Weights of a small transformer language model.
Size: 8 layers, width 640, 5 heads of 128, 60.6M parameters.
Training: a variant of Adam for these matrices, 1066M tokens, 8133 steps.
Each number is 500 + 40 x the weight over the matrix's rms, rounded and kept within 0 to 999. Layers, rows and columns count from 0. Numbers have three digits each.

# o: layer 4 attention output (transposed), 640x640, rms 0.031, rows 322-383, columns 80-159
# v: layer 4 attention value, 640x640, rms 0.0339, rows 323-383, columns 80-159
# q: layer 4 attention query, 640x640, rms 0.0262, rows 384-403, columns 80-159
# k: layer 4 attention key, 640x640, rms 0.0259, rows 384-403, columns 80-159
o322:478546513540461518477516412515485535507530492606471541546519439478529458529554460480476470500481548454469491501507479528541496446483500492456481498531547468500454457546454537552492482540486451514528554504518470478473442539496466412553470500
v323:493457533456520516510507472443433468535400449474526499480542460430484545515458484549497517557472576543459496499510504587533512369545478441468586461568470441516505535490452529445442502473513430475507502442500548556485515499441530432553546508
o323:530445488498548451480520535448479481532484442520481476499478461442440473526499449536467539525455601536496537485466521517565490365543519495451564409592496434478537501523504516424452515518511448474503514519520559490492482517443495432538570516
v324:528514460501446483464527462598434512523486514417499537504445459504461409481502412500493467475514555552510688488488452469459511413496543463504497484515525470459549584511451449507486549477604502524507409483508522493594452504433459556500478480
o324:499512496490417543506512471611443503499519493451522486518498462497469432523480425514470484492475535544548661504519463502529517448494452461492467484527555487419503624463464431549505555513583522509528472476506508528552477492430527571481499487
v325:514438533461508529438485521454482551536442521488471450409517545549497534458524519460555452490522563528513451487517516538494432456554551503498512532518509498509489486434521499495483550473509497464460444401467490465543468449448479558543429447
o325:521466535492498542485519492506496576503481562537457485432458543518513500461470513499523421519528547492531443442521498552467463486452464507531503561496535549498527475473553500488472520484519515487488525464505437466518485429462530560544463499
v326:541525499540475488471501536632476530476441465543474443560511490529503527493502523495470469473474548617558525413494406454484484516489516481499484514546514479458490520583516611482538448501427483521535508577532595545503463545507431550524493518
o326:540568427471508566476499487593453511464484471488507521540499466538468526496486498532450403481510527605532536462464462521564472515500486480476432531479533505460491503550527588443486461519478499531456535560499534523485479482504411539542469550
v327:501513521465499438475464538532404543477485555488522463448555515471519491530480494530455537577539507526436595483538441510428499475550494514502497531558502479568509525437523534583471402439537437426496468466441521536566570435483520417387421516
o327:480428567483527386522505497524401505446504522496489523433492508468493454526538499508434520543529467566462557528502492552474534391498477550481500530513499472551546480476497512581493472472529480398494461455428515470577515446466509457414488465
v328:386524530572512539433499515537480496509505481460484515474464496541534473512484492461524500491498517512410436596419498506525544558500492550524449491467451531500431494501536550524523520522583437546505448543498551478489535520526506607553572533
o328:407534564541506537483519537548502574485484459470529447458466555560509441517529543447527454490494509568438402627471485486481529526520463421536464467502457484497504492507521567518495523520581429530461435583487507517569561545503486641515546511
v329:465524493486549485409515523506440530519499517429478482520466426549569469478501538413471505506470468568500494473508538446502520558477524528472497530469501478521498550530517470439471470467470576434514420496460622469468514458558497542459530511
o329:469516532522549548527439548470449456514528517456544431473466449616555494501530464462473482489495462588563501464504535511533525605499537576469570552521506502510515494546533477448476453497457536459526496491419606528506505468581493561465452505
v330:517503480515529517517510500508511418496518524486524502466529458504465536491512549542441488507485495571432477542486514493453445479473533503518556499459566447486535578550472495389479519536518478540505522522461536496440506507560489483476530552
o330:502518536479526491510436518542492460491516495526517519449537476519473556461518561532492499488476561574454492530478554514450459490481511498462521499480543454494550546503465494395491445557464476561513567522469543490428514532539517502473525537
v331:499406487489556512540538426538515459482565453519496506432530472522494557559505518403467518434512569521473431552419494496599497511495511528544575425465421442525474560576461472539478491531482586467491480481488421515491459483485436533494465479
o331:524422515511562517567506481543486466490549442453511482420487473490481522571444489426526523458498582539502400588518497527540489566496464503501521399430433446494483534562486495531460457561441619506435527489465466526463479433494424507489479521
v332:525463514501485525484521430505446551524469464453472545480472532505570509482464435505521499453553514478473505541462563495520515534552525548490474517473491441561505437473530434513568475565537455573519518487563366528471401447474461594564505513
o332:532533487479479542525523461459460480448484504444506513500467477484555458510570460525519526520496523471451504536411530490547515578506542518494495512497511472540479422455536436533500465561563445584490530513535365520528425426505482570514511481
v333:551543488493394499560487533488545549489481502513456490448513454476552513506495484481521468443504492558425506458495424459479543493461506544513487459521520467587553570501531550519520521483535516571540530537485389527517483400518501520504516482
o333:525489529522418501479489525491493512460513465545469458436528517464514489439573496500489500503485476568439480453487435528507552498490508550538467465482512502590469578522524535554493548387547472563464546528545330507482507460455503487530482511
v334:498489455505555476520459432520581521507474517544503520396552485466508529463491537493509522454555434531408532498486591433544467482467503530524514519452435487522479520430507571507513511511546578421557546437515511524509574346506493528540540476
o334:512494436533541507493456437477558483499524494526521507431472491494525516458518524469491540477518414532432563452438518453521515477472549545501479522443450548533497489436507592507574490476515544418509495426531486500507597399484543533545506491
v335:536519510507549502527502543456518442517576506571502526480506509478597434450525577498538548463483585464448540500505549509508503442452453506487511481609434448513500546484494528460433558489457408494544527539501561538452452448438494420437568506
o335:451522503489592514489480595480487453513540467552500527485481444477546446504527575499531537456527604503466509510524605464537503449492495475518553475574485467503500525447481504454429554502487402470512462557484567590426523495408518429425563564
v336:468384507534600528491503471458508495511572580527518441526519503456495444471529541544541482409532472467478484552497577455473545465512541483502563461471431509553503453497487540524528448482489410510493561470514593496552499516427574420597526521
o336:444411544505548492465549487493545574480513613523517416532552543421514497498472566553478506440516504501484472534487598477491537473476504463574514457465470519514494465528493482511502445495473426521484562505529556501491444508388582406580520519
v337:530579518560504518479537533475440512499560501464523562519553527503558514480491483455522438537474585560495527478496475505550516446470513549481489488434498461513491506445478557546535495531535509566509478487483537504553433468565490430470473532
o337:462550503560528548486469494453427498529508510407518545537526516502514504469552512476469429519470563564539508479515457449557515484496448581493527561503501498492495503468442563579593459493558521538572535466488480534501442498611525433490525488
v338:507564524531570472492445494506542485500552462484492487526548518487480544462495523593460497441563451483586549513520574533482453504500501527522497476533390457537510561458467473420520509472455517457511521452519523484524533480411512464445459472
o338:464568534556564480542444450545534511457518502453476504500520492506487491438519472571437525476520427491579504529562525497475455511482460469544517510520369480526527495473470461432541491434475562464507538468479526529500526531407513425430517483
v339:490505481541555508454531519469517451496461461458517512522477463535541508483488490463507495477476512547530458489546497467473467512483544446500487522553429530431470606513512450462446481553487495576466532496537481513531574452554450521510559515
o339:487553438530496520539491507452512447519479472523494479492458463537538529520499472460467479498502480569545453509581503468524448483497482399529450558507419524429524555505580473481433494498480495550474504535517474477502572503553503504519538507
v340:511492538507471489529443521505484529502526509460508482565543534479481452458533556585492483440541478491495502617452438516554554547474496544603462493490473577478463451441481475427437476500546599450527527510449530492465434504438528535452415459
o340:457523473542517460506482511476508491535511474489489517531504487476517482494479530538508470440560449542520527536443472557512536531483476516584431495477499532501531466519535484467475496469546582455466456506432523490507477453415561521483409506
v341:542525510535461528479552461485544542498538460438517539475514518456452501514528499509499470539431374592486533491444586478523547540525493485515469497439501516588476460539487482416531478526556530497538508471544512524469552503575548472545503468
o341:550499533525459477503507453451532485533515478441542553436463508457446502507524513493496441524443429578486511531508517429476477546541497507516472498432501511553495500497482452397504491546548570483583472503552508540479554482560519467513469515
v342:535443512483506521572527552463409487469547485514513478552543423538576545520478475441485472383495415508473414531520510552512518508455534498508478521466530548499500507474469475552555523484483549592501414498496540526533538484536510525519491525
o342:506465531506496451523451521457426502483525497491504519595474450576583547505537513452502489369503454496448427547484537492493542499466483512438491511478548546525455497477505447558548513523449530591540427467501488515540495483535509522571486491
v343:574490501447531527494547524513431521483435533460488476516482531447491464489468489458516492539479452507576626491564491485492501510491469441524546524507441480518461410475533565485575495472532560446481578474497470498479467466477501511545508406
o343:550521482493532548528475505504414499489472529480437523518439538424451491504480505487506521516578489465572592509554527515461561490498533464477578510495447519451504452499533546443540468451514534455415586491499438526431501474448497459528519443
v344:533510493501473472447508547542476485496503476445527483466474491456513538429515431581461539535461449484510362557460580529461439546476473486491543445501545558564528565470521450416474500475453555490476504443539549515458469506483489535527465479
o344:491425490531486460517488520562485457459481461436541522460476511472470540449555450527420540526470427485517364590470544531513439521483478563500547422498509546613588548506527484423475515468437551517472518418578610552516493496456497514510471489
v345:445537468546499445507477473521426444502536535534508503385494558491531552516487530452499524608505492541462472509563483507565456531520481500491504556473442459524553498474457407444492516516544514429518489496486466515493502482642526424541513429
o345:504531376514507397474513467523473489538548556485548492371554538480510543503470549460504512591487457558476425529538484520499457508509511517483529548450441407576531558513495399400505492511579545427535497468503489504523493493660498452472475393
v346:507432508510575466507524524528511446513452539468502482482448492529494460530505465575528574556499524578532495559533491514468578522569489483489462496509490482453504533511489351529464525495472496510471523469547499539467537539488552440559480488
o346:513441573495564418529488541542547429513454511475497476467448524531521486535462413515523549480487510583538485529537472519435548480549478521522471470521522451437504550530425406516499520510442511491517499462562537484513536515527566487507505488
v347:597484489492582504512516501523562458490428559453487447426511511440456493488536474524484545552514563535561533496609479505446477456441446514570548466493441536452531457424437569560489503521423508468488459474482536485487513531439526574480588536
o347:571457476505568516443535467482551469504461548467504471418550478465483511507486507551498567527489594548492547515576512517387468465480504454503606484512451566464457499391478538584473495558387489484453502490433514497511506503427530539518564559
v348:474485508474501521488464544514538457515439542581496500577509502545587551515477390510524470498447526598457580493520529550447423385480476453531485506532514493462518454438496479428491537529492526462474465500535468536459493510578501558452556522
o348:451503469471484553517421489545501501573478553595475523585485502508572534476460395475524471502530536559509605520541555481472418383479454488486531528515497479472547456499453469432451551513480476507535506502564480469453484542596550571487539534
v349:557498524523444495450477569591440508522477456596505503539543470461544434528550475434541540515450488479562537478556601503484444499491490526537490523522513465536532529475466537519501471467522495485535525504418446489567495481496505519483467489
o349:528518474554469517493465557582448519553459526577469553550495434436575472460512486432500570494454474429558507519538566532493423534499522519509551540520531483517472524484568533499483474492497513456564563488421454505522479420507570540522502491
v350:491441480526570504499452471538483490464520444425532540585448462489502527489521487455516534533538514449520411523491543438521448446489548530458453459488527502475483550531474555538483611502423464441445452477533525520499523533525499493463433509
o350:494468508464533499501474517511506449507505468410491563589503483564525488482529505467503551515462566470505463506553550464460474473482512485479531471455506521458497522497523550544517574504395491482539495480496546509488534489549545501459420501
v351:507579487495418478467519527538520610501487518501504501586489506563468462534484495483449502473469549509437457520487485627520501459520487514525467516607393485529472559526431474533539555511581539457501394509554554510515554544465504504571519515
o351:497540509471418513482469530506497618441478505432541567621539497561452536555471497502448519475487511488400400490497488642459527435489474478538497487608466502528484554551480477490524534518601473464511387572555533525482545477431508570535556479
v352:463554470474585490515473499503519553479488547525506461486497439537548484483445536479473492463436477515552426562545460492435482536444518527478544479543488491581503453504530528454504481517530553594530476441431452542472455528498477494487558437
o352:495512458503576499531538462481481475449512504552521495506519449537459448381511576456446456487437504509518411582478472492494450569491546496496576447508507499569541435500502528446499509515544495593512512462499491526475421555494427448492549474
v353:475401523433483525493469519495515537488613506457509474542450538438454561476480630530466461486498547503472430544437509479536590487555484510525485490546564553477537414525530565501590456460570582516499502569569540468480529513426513464528496456
o353:466428544500500488530497508510527433478530429438543445531493535452470546487504541538450402517458541501458433535499528513517579445552461514536433502501526509441512450488552569514567482445513589498504575542551512450504507484483485483557426490
v354:542543488480462469512550478501466497470517469424516525544476549472539531471487567505494528527501477464553459498510416512515405462472498550493497513492557538518506535506537555456627514536460513466457450496538502494470550415477480514537482449
o354:514525505508503526493516517442460467482528430448450532556506553457532544473501540479528539519509473463531468502524422482509438489477518513424508459456525488540456584547475581437561498459500488459474497491557499544440527428501522518527483500
v355:516449502532598505495532486478480447487499474488500547512468469455507421478497460543471517546501457515455493417559461548553479564432554511517457479502461506571532514499465538522549444458492548531498601539431520499491500487421474428581509430
o355:471486498486539570511473476465459475511485446492549510523530487529517466512532430494517507472527450454464498461559443516543470589447536511504442513494457505534472525516506534550529434480470532549489559519456480457490454463455472469566465455
v356:523400533480423523500524533504568556478570524462482421492535401510538545524531475520463456536496501468555412633553444436505441487533505480468603464469547567545441461429530439503461516544539483581514534460552584559489454533524507463528450487
o356:525419488484435480509507499496542527520535525417476462538489439501498497527522476510501446555495512492552454629521507470553482462492557525487571435475546560508515425450524462473482457522512465583496549449532587496547504558473479475497514522
v357:526445468516464474470498482551515527490416510551493495545474562497501491552477456510485527490516519444501513427508442486471487473488487507531534528489449581588521604501469550437475466487438373472502419448511528468487465518549493445545493463
o357:505458511509494523485529503540505550454461513498465513511489561572537475553472481528496528480524512469480520467483403475469466542487520541489504573520484599594494585541476562428500454518467404520496459492472440530505420508517496446532530513
v358:480495499536543457465470519432521513469552522509471492566432512499462476528494528559453458529546534500585599500543504524513492575463503520524508557483416437555466522512508467394580491538530492500468475521547459505500459434522534495577530468
o358:532487468494518450493517507438571487485521549485496479551468464517495459504502540580487475457523454510562568541585471514512496550515465509476478545440416412561525527587529489364523511513501493466489481493529481527483495479468517454515503440
v359:487522465495497497442517537531520476484534533518515463514530500478489457485502508596465533591517540500557554431536420507446433466497446504471461548546501473418520554507497515499408428555479508521502550504429520493500590501507489522552543507
o359:510510421490514460484488540523491460453511532479516498544499503426460418437440494563461483586510497527509524418545413501507463459500504509516467528516462513428504588472494460522461465468468499538511553506429507502499591493531533506533577479
v360:495508473502423469507490530505500539497510528522484446508466451561541486491483535423550490467475530509500509578547519436554552521550485501517469521541483471456509583558586482524553486481543473472487488550609378494519576498551486483557492511
o360:454535478497444416483517509547503585472481506574506486483462458536553481511472473445489487497526527521504476551532506468547568500578524534530465501440478464474504571537604504511553495505517512456460481514612369471552561496543565471506494549
v361:447487526465464494443514497515450505521613492503484512560500503471487468531523499410452525422468513518519498475426517573531533574571526538523554479447483507465481572472479511505453468462484538433561505540453540479479433474570490512536526485
o361:395486547511463522493488495511421545536587482482452496561475514476507458482451489463533472448507546549523489488495498571500532567546592519522508473502469470481479541472430451505493450469450510411501529534442499531465424480542484502464545520
v362:492528498434569501467509483429498519488432523531468493390507505495498550486498532478528516515481441529492541512515559536475485507468472510463506472511470553489507565492561534478539457492569457501525488531443461492520520458465480536537517497
o362:465519510453531502493475456503469559547480551495458488403538518520449541448572513491535552505519482506527515513536554532480517504515486479565505473540451563469501546499478552515545501490537460534483460514475461459504570492453461508559520515
v363:472467487484438486427505451475537492519429477469523437580460539472478487530518466433508515544506559523541503475541530548478524423507522547497478467516510494483488469454457506599556494481533472546489513504475493501448503522499486507549489514
o363:506502460480480506493532530483505495526463523424513472596446480443448502531515442487505533448491561527550555507549539509528459448505530527491509488459541519484502474430508595641571489520507434568494514444423488482482457552487483534516480493
v364:509509466568517484505510481480475537508513551528494563404499498561524478520526512487533450501477594490516503500542493489536596471499495511492518520520467526545479457558489553524541491528486493447519460522588493499516431554550537463524521515
o364:512511509542485548548547481501436538448530574527521532420458457501496491516544515476435462467508565494542534479525510469492556461499537482508541462526491535543472437592468557506532489513548555449478475481548471520472472516550600437534503522
v365:496511471471536480449519473551606470527535527480525498511549462522499421545548480491541465473491433526511525518499524395547465530461496506531556503528540519446459535471547445466513563572501413521470519437453583439569504532415535461509506512
o365:506509502488527448471501482545612490525506514498527485440524441538572460557531492478507457508520413516542528504483521411525463535467538506498547504515469523442439581433501446495516505539487410553450542466478546506536474501443555462568491502
v366:467465518436463480519513427497525495510505495462475473527439431517493500505463510473511536499523526517518431582565418430508516460576538504503592492557493539520479561516404486574460466485474520444479483501464473466518484460530449525469496535
o366:419515503474450448557443446549515490502466453495485491508479455515518512488489496480543488546478520505523453530521431507513517464513520491546599521544509538500519537528429504551503486499475472515500467452485526500514510474548498523441500522
v367:549494478500555495494449557441517479518485483472529443509478553469506533459535474481487492576488497512463502487531558465521436425523465477434461458520446537543488537474522542501452415489509533510501453436474553500522419506508546524517490511
o367:500462480534543494496438509437514501482497485480526468535509549473519497449502469468518544554527511504480534505531538485561498426543482443487494470537467533552478570427507513493494439499494562535548447463517528515451372493560514533505549475
v368:449524526504577458543500467543454567451442486525539624508481514479484509423483472557488491569558504520500483510503466599518428470515522505535490505489474538526493534545501448509479549448529497491454572581472541495458530531505517447541510486
o368:430516536513535441544487515457480516509474481488503576523474491489503466413497465518463503533551478513487508548471462557432452480520518546490513489508470512478501532475509475507499525548517514489490612555443575487509509562495479458528526457
v369:461444553461458480448487509476548539488481497478512528376503461485495546502455486457456474447514551454461507532468531501445517574498522456463540477476548523453491468594509537478478498515499515507460600440524519506468491556528481523478518509
o369:506472535486515543520449526497527559501500535477506525357478497481503608487492448462451494406517516443493515557495536510513488585522516561482561443486527484453497491597517510474515495526472494518518517495482527476466508573545498541465590582
v370:540548556512413491449529500494435481500512509515467486508544551506547477516498495524492542490532545603474574433463530475501505468488456532521443505457469512499499448568491592453543533592443502509479536532629538494420531509518509486534472477
o370:501525524515438486484458492487422463500507552546472529472526593504537492477483485518518537508542586621468546448488500461524452493571466527506436490458488467534511453503539618440515512567456526515480532555602556527431583471522474448499457497
v371:546605496465471487487476451421458506484554518574531471511491473438535504487497473430551544473541506577541540528476462472501487518418486456483413477448455540500528479481545488495558451518538506511447614557408536485497465443528484528485509458
o371:567614550470492466520503451370484513515540586544542509503453524485492442479488503461496524507485539586520502531488490479514436514494430478493479444483486490511534502470526506515535461518537540555477555560430558508507495453545487507497457496
v372:470527493452500505458508535466440497512633464493509475462472458497530515578532460429508483476492449495482439510527629498472482542430472524473530502504498504515492588519557553493433583508492520538483548481541486481434460463524510529519468508
o372:478522446455500572509511500476468560491543494508457523427494444521510533518487458457514456449509458532502452554549589486473442613534499535482512536517514531498586581521569529460432557480519507541476536533572496510432430469531501507473458515
v373:556434481490409553523508543501475488504496514587496530539482455484420456539506497510534499542440462515456484459477510428511467464552520552478429493480531526538472572526471534460512488514473448636597505490501567468513451591452484495525524507
o373:570433420487413575577498435486444503535486539602506505493505460497473488533511515494550543507482454528511532439434537469535526478577486464509470529474501591539515508523501493459532436540460464638531542490511570508468460522474460463535554506
v374:440530524471534468435511476541519488516625516444505486452497503545531435496502439467520487480497511400479512531562388528491451563490529490523498516480525454414548596483459432577491406476572521451518550459485503461499529551470491575484518478
o374:469494546551525457476458519489535460524538547419463474475454495537526458523489465436528480510506525408466478496556418497518443586515485564493453510566513441414436587479485428594493408501544491457540507501472512462532509531511505535501478452
v375:541546499577448511489463458520495477473556507501504461626475438488515553514505444490525489423473526547556395503561499491501544522465525520526507473562557542460472503556560492462497620575504534505577517476477519513517471560372515380558471487
o375:579538451516414560498519461524538445477540478476510542586523448513517512556544439445543476432485548531539375524502481484466560494498493491531516454507539512510499470524528459464476530552506523477561549526503542477510471540371525423510484482
v376:542478481540524467535488485454481490506567556480502569505476548468480543442523494468476446575511487556455621548511539542563512450511477519515514483482562501536484455478565427528459480530483481465491578443478422533470479438468495496488481466
o376:517480525554499481493533481439495456467532555481537511474446530481526537425485493475499433545491486529477627501499522522513516432451516468501455464460555520539556424488505417554548490565491476484461541469468451548464524418462541473509467496
v377:553427474510472473511506468503540512534430510472502487506503500554503541468497530472483459569567475493410468534581414520507519453464480538506485515439444510453499513480453519567487443525514488470497433500576440505544473525541518449550552470
o377:521479481549463465525496452471532512521457500487497482543505493533486533462488553504481459596549500484454454503529450498536512484509493480494526501484471550479452529505442502524482427458513411496487474523552477522515467529559486451484539494
v378:449447460516518549509493506414429503498437458459535475472476452474544521524550429538497462464494552583462507494559535542556541426435457524517460518492505488523523550572500461551550539516476542502468500499465548465502425496460520498441462514
o378:475483511511510559499492549467417487514422464465500522445526465476506565520552423563459449436511599597467493491574492533526538453432475469489453496474589492556440587554523505559522528484480507501468462525483547494505449473454531509491511573
v379:563603495470498558509476513479399560469387558592516542507524444478448524530473506467506497473465447539462526491463521481514592515497534531491527562459512529501527544491551483407537511489473519542460479487522481554577538510437483561385572497
o379:536574479497493481493518543455385545474443547588465471526526409457489502522533486457492568441502448534437492499422494468495593472493458607509510505477562462549494522469515488417552494440486521515461459530509443473498486545444455562406580534
v380:528488504490480518505502517536442478497569529518501525433547484530564479484468504477503412560520586571526439458486467451505578506456480512517526465473528524569439455522440518475535590480424425586545521453453495493499448510529526455496505518
o380:582520481507487566490500549604444508521535515479492487427530455537519450510529469446452441506530615587485461435509454464547553454492533518575526493440510557592423409493471531473549545487430434538489500468464480525523473536534493459490455485
v381:507544498432568546501526496525417459478574519496504523471520530472528449527475412504459460514489566538535496537506516573535507559543487468517503459479431480517507468519443535373561462518499462371504453463526429529494458396380503458509397482
o381:454534459508596543472456518502471464502555516504492563475487502487526481512510446534501457454465569539540557524539518575525523546519477531514487477502438547525515466526470514357565471490485469388505448473522456499530472368360513483502439480
v382:490543482562428475526444459523549452509475594521516481543464495546533467467486513466509426427457581487497492466439474462497456542508477501470550522512462522517441559486505533559431444479531514593541476523533523493504560478542516518448504488
o382:455518532505516461541545518521559533479511523534525519522496476577519446459512530438571424424460534477490527469455487444484463516554441503458491543520457539482431578454482560556439453498547541597524454462503502525516556472522545486436538527
v383:539463499462486517463483488473530464534577561531475525488508534512523458514503490494508504476505513517484607455569545507514551552458542478505502454540458522497504452430504478492384402516457524490489486576532582536529509452459537538479513508
o383:505401471540498484508524457471529437536575543530523542478525469479509515527490441469519492426536476521512555431588575484529551543476479504519511456517459534556512420448490448467441401493447512518493428550546542545479523484500526562468529503
q384:487468451510505500471456508529529496513505489502486518517511541506489523481453526533506521454547481499509510500520518476534451478492485482471536511513515472539509503502573492498509496525472516476492487495516499492519475508529488493507488497
k384:485544515499495434484528493512504524486490483486519478514471516522535529481504499465493504530510490522488489500481498506494519524516496480484492520460512529485504501488478495527517482474512509525499513481506496527555531501494538468485499513
q385:481500471498510520487489514472494503469499492504510514517468528525456468497488535485530502521513477523509504518467530504500507476497501519515512518489479532491476507510538499504495500489491490499489481507500546472509468493485503499501544476
k385:460492535504527550506523467519494519521523496520500485478477478496498518502521514505501523499517519499507488498452541498467482497511497486478501522507509481517491510484499511503489523464495511493529498530494488498501465507487501500493503549
q386:529499428499510521501457538464521508506487512508494505498555475484494493521448477513502533479525503512489536458497497485501475496477463508504497514530525484509495494497520528475485500497523519520508482497461488463493526506470499523481511485
k386:518493480519540440455540484519470531491521439504493501471499511535548560503500467492472502545504559481473503512520530503496543505554457500517505501452518520483474518515465487524526522498511489500495518508531521500505540488494465513480531480
q387:444485504503477528496501530488482529500507485489503501525475526517486520508470492511489517498537501512508475501518486495512452529475488497501482513504487497512509463544527543509486509482523508515518503463492518511514483560529499517460533515
k387:518506518533523489497535455494512516498497517525520505479489478479502511506501503464496468543486520501526497485477533500462477488518509496449507500504492480496463515498497466486524500554466520497528474556493471472511495472503539466487498500
q388:471515463533479533470486511518481475490484497539531506508496461504518516495496511496521506450542513490482488474513497469495471489466519493519518498541489457447498472543533499521522521509509503492497503493501521502522486539486496503489514500
k388:513525541498482491549489486487515530486531484491525494499511485529528504520499535450493480509505483487517536508486508501506503479536512520504512493520508469494489495489458477496497490490473545525483482495503517479525474499485553469516488517
q389:472522521539489530508491494474518484485494513515478481501492465498491468458520494522492472517497474496490500513515493492499520480523507514479494473488487506468482479485496472506496544464515513510482521498474476475519516490482506480513547509
k389:536532517478489503475512483474532500523493531490510585501503519516490519529516511526516483507490524517505507487482493497523444507430477446475493509528488489529502512483500492507478516533493470491500483545523510524480454490499508515490474508
q390:472513500536507503483481530474499532478509488475510486525442493524463534483530513501501497520509482490518517518499517488505454494504487500486514545494510537466482508498489500502509504475474496505492521489493491520512477531463520502487529531
k390:474507482487489500537461497523475498529506530510475511499470488491477480508479484527504512450541485467524502479502504497489498507491546504478528500509495459527500506489502498502493516536516526493472481531483496496490477515500489505531453525
q391:526486586491506460493539444526510517484526504486492497489471520508557476515546450503496477536505479532481499494475501483450502528551475474520485503489495521470536500474470496481501494504507486529497498526475465499484470470480501479530541493
k391:518499500512507518499454509489506441515468492495463531514526482511490496465510512511503503463489449494496514494540455529542506475452513497515502505529510502509515499486515517510504541478535515505503471498494533507485489490514461516518503514
q392:476532508522506493485489480477491478463495485504518479518479504523506496506486506495477501514457509478524491494497500508475489467495503458505513515490523529474482496524511505513509507487456495479497482512490513531471493492465522496469540491
k392:577541471459470575487458489506511501525488517518477503485528489486491460489517510530529491472546462512515496521524499498544456498452519502500541469435487504551499501495530548498490535456554493488494493536506479500468500467502522526504493485
q393:503485540539495521518534475511495468494486479521516522476481477490495483503522500523459508517502534503515498533506509504512515522523503518469502473485505514491516531501451498512494498512490489524508488495501497505506500474489511499478519453
k393:510474493506509515480484526520503484513487461486514506496546504542510506499484484488512509489475455538492489505517474518509516508498495481529516490536467490473500494474505508503505498510480471492518501496489461510471523482486498482518492532
q394:489484452501482475479454539504480491567513507492496532507544475470456510503461498500490529501552487523496508495500482502516497501482501496523501493525501479500544508527570493480496478524495523473514476555497493461481505529478434515510490526
k394:487519492496504473508550472492515543479494487499525478498444504497531501457480505483466486533499510511510524499433555479524492498506497524465492506517484485486500487519513505504517498506496513505504512516484489494499481489536508479518541485
q395:454505518485496504474506501488507515492492467484504465524447513520523490497497528511520486498488509502512499490523523499473450513544508473504537505494510480447447469502498501500478507476474481503491492539476498499472471485507519523502522486
k395:501539523455526554486505466492493467543484548490488523496523509504430497492517507532534519483545487503494480536473497472518474481468504483499517482473487467503502512493533496495517517490544474500491493516491492462487477512496507480512462486
q396:530518475494522518478496452537523496548522503521514502480499458470488490536508494486525499520490514508484488516484503505527522517516510513481461500496516521547519507469509510471487467474529517471518513505496501507486533490496489480495517480
k396:471469540492482509505515495483485504463493452478490485527483518524486471494484506487469497568486503497492522491537480513467543533474502489537526498523520531486504472526502480493522517529480500509477525473511503485511498492508496520478515478
q397:497496483494506471460474542476510517528488505512477472534509507510439517513448545520515514451515495482491501456494496471482519487464524489513490529546511468505530498506530490498503476513526517460495477536503525494484487504510469531519513474
k397:470519508512477511469505486493497503482504509512568473498476470496542476508457503508454502547485503519496517476473530504511472479490474526483503498453500480502517502512498482501501490525481490529528480493487510504489472531504484493513497511
q398:493489555513508542476549488472560505477547477466502519492478523527562517496511504526500471520471533506514503526508549554499500512551490487487487474494476534497486506491474496509486529504483498513497492461476511523488485507495523491481526518
k398:530511483475504514480443534515499480492510535503497488504511505474472498500525465552539502494492487506491506489517471509478489509474477485537543486507505504513554497484482529507525500466508503489458508530500483502527509526513466522517490496
q399:509543517522521506520527487511488515479505487488479521463522476482519492481527481493520498506467509500485497550491494520489562502535483502516500467475527502503504515501478501497505486536492510495526548486477463492503557468515512462503519500
k399:529464482518475423490480515485489501469528467506511453524503496502512524536517492458444516534507517524489483469529468481476496518508498494515508492498507494479477507543509508504524489479477517518519521463495508539515524507471491497490514509
q400:524498446487512491526503515535502511521483514501492485503540479520465510478466491499522493498511512506480525440493471471542529491508546544507534509530494484493533509480514483489516480500497526490503520545532507519473515524498475509498412507
k400:472514518500504495455527500511505512489503480499474491529509497480532481516486519491459491551472533507495501515475505480497481504503501509454449503522497494505469501529474501509509500526517500508514545523482495465545527497513511488511518458
q401:521522490491524545513478540511491498501489542524521476505517526487482548494491494499506505502520472477513526474498501497491473463489476461519527518514495478517514514490513479485503494504525506475533514496485504511502483504492480513487482489
k401:480517486477502543491499485502467529485511512494495539482491506505485510489514495535502470455528484498534478508472488491525502497491509530481518521491482518505486500510504461495475477540518509510491468531512490490497508490500480504495515473
q402:494507563505515546519530480492522498473527459481528527505487483499557477477527509499523480495464536485481510537559521538490487504523518459470504471483503493497464492504470541514487496524483503522484486473484460503514487503497537485463507477
k402:503469511554502481527452538500478485495487486488523423512477533505485533545511479472494497522516485500498481470542461513491524514497497518575486503532497519481474509467504510475502507503478501504489531487501501545509521515504480508519504510
q403:545498450481522509510514513535478478537505517505528498499516461520470475511482508459514497479466471513499531489512476481504531491496512494512523469515508508532514513485495508507487475460509495500484542506483502500497518505506526515497500531
k403:474477479518503452476541486479518536459474501495507494496503518560562517525507469496434507542527510496484499440499523524505513503521490488478491517504530507463479496528521447517503503491498504496512519466492504509525501487553514485481488463